config = dict(
    hidden_act='relu',
    norm='rmsnorm',
    qk_norm=False,
    bias='none',
    parallel_block=False,
    init_std_qkv=0.0273,
    learning_rate=0.00927,
    warmup_steps=200,
    schedule='wsd',
    doc_mask=True,
)
Each number is 128 + 32 x the weight over its row's rms, rounded and kept within 0 to 255. Layers, rows and columns count from 0. Numbers have three digits each. The size before them is the row's rms in percent of the matrix's.

# q: layer 3 attention query, 320x320, rms 0.0259, rows 279-298, columns 256-319
# k: layer 3 attention key, 320x320, rms 0.0264, rows 279-298, columns 256-319
q279 111:133102124131099062094116157140141139095155142099108108141132148097169138100109108141090136124103092062125148131084091149113180105109142123112131169100092175111126069126108121147085083146109116
k279 103:114185166192108219104127141137085130149137134119086111113140094108181160117100135103116056148197134097125116098108097146131148146159107109137141170111133085084144162138140147113087129093106118
q280 108:129070121117177079149118141133164159086154176179099134142117080126166186115126124140108066107076190113124141133113133193114142126103134117176195142095163101175078168058172063114160113166164142
k280 094:141125126084125086152135136177139143153133091157151108172088163137117106075138112165167081110075146158111073048052147085148100085190170154148091117123108138176137110106138138166098109092114150
q281 114:175132119095132143154070151103073065068078165109156140107153162108107135098166118118089119187117167176141181109112125094094136171163112117158119199092156088090104132141153172180137145168147146
k281 111:085161137151137129134103153136110190186147106131134067149140126112171106107047126153163140111101122118122152137167079073092089146160148140148122189083083116115100130149145107100103150189155125
q282 118:131090108072107160066143133103131096078105141093159172138146160115132154091092136091070144144077150102150082131122191122130161122125129129139159109103164146137097203110073082147127123135138196
k282 110:088113152077134113170133126150111108088113120104147095140161148174138098095121142097139051101165161114158129109203085163115097091175147171157106125143131115090145178133086165177151139116147166
q283 112:067141080142101171110134126097190156140161127072122114109105125078134151125089093099111087171141106079101108181086149093141125115105163063099048171122089117113135203131110088170128121092124120
k283 104:125103145217098118140145128085103139119159180066148127082151101139129134101163112148108094101192097139110146109132099168123090130145099125150113187122061103093153154206159130108129096139126161
q284 101:112118108150125167124220138139123126128146095148129183143128138118124125092118135160209107152072148134139126109177133135200150166137112075094098106134115142123151103139173159139162127164109204
k284 096:218086131161097145153188135172106196144118091117110117160121121200078149111131143093147132194137163123177102148099127163203115152095076128121156150098161169172136112138094126072187140103163134
q285 109:072134155166077194124144094080127161156107137126186138139104143128141187176161152064142211122156070115079125115088166060115125094150198152123162114157172099125171109112141096088135098082071188
k285 099:135116090144143124149112113159092141102149113140167111178073130104128189142107092106191101165126130162135193132162145135132103099071113149128098091111118179166132148102180095101130138147096109
q286 109:061086122144137102160183121112100122110106123199174110136099105114093154158125130128176103172146123173082076139020165142145177111119118137147174148133078158122181112078040113120148085113115140
k286 106:135088135094080144139105157083167131131104147120120119210119120161110141135152124160120166168124165107089107117097123082166154124115092177142058124099183109104130166119149143138143078109105135
q287 107:127112085120130135102119125172115114117121138106192114190120127156128129147099152144136129107129187099120113102140143167161150097125130126097139115119129122160091133115140136094151111142111149
k287 108:125133148136147093146108179127130239130111139130099166132110147083107133111090178144175113116100164164115097163102156151139071188079149125124167077145098042126171125089122095106096105094142094
q288 084:135130113159141116140183159145110168162124118141142150161125140179088118110112151096160125123125160165165122164146103140137133130178163217117091102105161154092107117137179125116131066087065097
k288 092:170123153126140136127156182134130071100091144134118131151178158136118076145125119145111090129165161097117179143123139179162198156083129094097120115099116128125136101167148115136153185133153174
q289 083:174143114120086144135170070163141199159111126078134110069112094127135158189139090146120090151130173102097129158187146173076126148166162140096127161118127068135174122126131112137102206150063152
k289 086:106122074128129149129093154098135088153111081114168110117116125142154115111122149096137115102065165093182115138107129124098131113123109075171116160030130123151094119118104155133154136069107080
q290 089:071160128156086092120065125141220099151148086179139123138137177069169073119120089104130142138149119112128086159119113091179104069108109162087155129139166113115068112110156143115130157080124102
k290 098:115072119216129108161123134118153135134131124067137103112186124127116104073063134161114113104109154160151125106182067138119148114126168126162093156137164153122146146157130113152083122146143148
q291 097:135106123144132172174175135133147076141083161104161089122101176159125132141102109150100156148141134136129143147124132139136105143153153107177125095122142161126131184152183130158088094104097129
k291 096:123144102070071114125135148155112163149145163193140110176152108140143133077165116122172094158174086146115124112154144135102205096104139119077107141139089100119141140154214120117123078138167178
q292 086:182119139121130132082129177104119135105115144133140142161132117143132080112138125158092132160141154157167167145119109190168122119105121101147112126123195094111101118101159144137119155148082126
k292 090:122148134105134112110140082086170189107127126171139100100177078151154160130087140124178141161167144130088167090142141138134154125144120124118110069103080217089191079120143113109126116185175129
q293 100:160094115164159161170134173119112087156109140133107117075140135160127108144169124164118114059126116144154090120101060153115139153064144114161081097094132190109122144127066130129119169124107165
k293 106:179161140101167128145127122116152116169138129084109138145160133156117176153168138134132111146087158096181138148085158086161134100155122094083136110118184124137129118191108128097171164116088141
q294 101:170070143113136077150114138148092102134071064140101140111137191037148170163155109086137177144093116102141146112189176064154101149164179144152092086099125147172174118108162088122095119129108169
k294 100:185151146093154131060108142180098148078156140141142100118076156142127119148145162091127127100146124120128077108172090136110102095157105103083136146109086182087119187116059089104098143130117120
q295 097:111103116111041178083081161107120113132191108100123120139056135130094141117159106166078188090088141170139183133120136106150119132154153120130145106104169092106113105102087160136116126135090102
k295 092:155206176091138050124106143171145096184096132168096080100175107091177178103111136101142129142141151098120029106136159121135174137143142172129080187112112103109125179066109151115095105122142181
q296 102:156187135186094131136187149127112083145120154150101139124116112107142133104138108077151135113099185200081177146130151154121160151135105112109155141114132130115140122174116076178033131112148147
k296 096:139134128118182142129127127106126107120111085091083130143135097085101118119153170094115144164060128091132119183099110172127148199166129118104112052162164176040160155143097125132126145183166102
q297 095:104129094137155089099132134141196099116127084157182098159113148186161125139114104093133157146161154109179102178116177145082132075068105120090113130154125165137117066084157094112120146119061149
k297 099:140122100141061114094153091151116183112143130127126138098153101153102082100170110119076130134175146158171200136065169145118107121069065086112133155102128137068122159158157142158106137164111168
q298 110:094130134085092113102180191134140132125136174127117130120116142175047188095125091147123164101085122124121098155126085103062081177125075130157084122194170116078069094128162111081086112110120066
k298 110:161167132134141165081134093187123112173141145163034128171151121178176141102129064178058067144150149116159102067092083049188149146111100126112128133137170111071157086121071138103152139136122145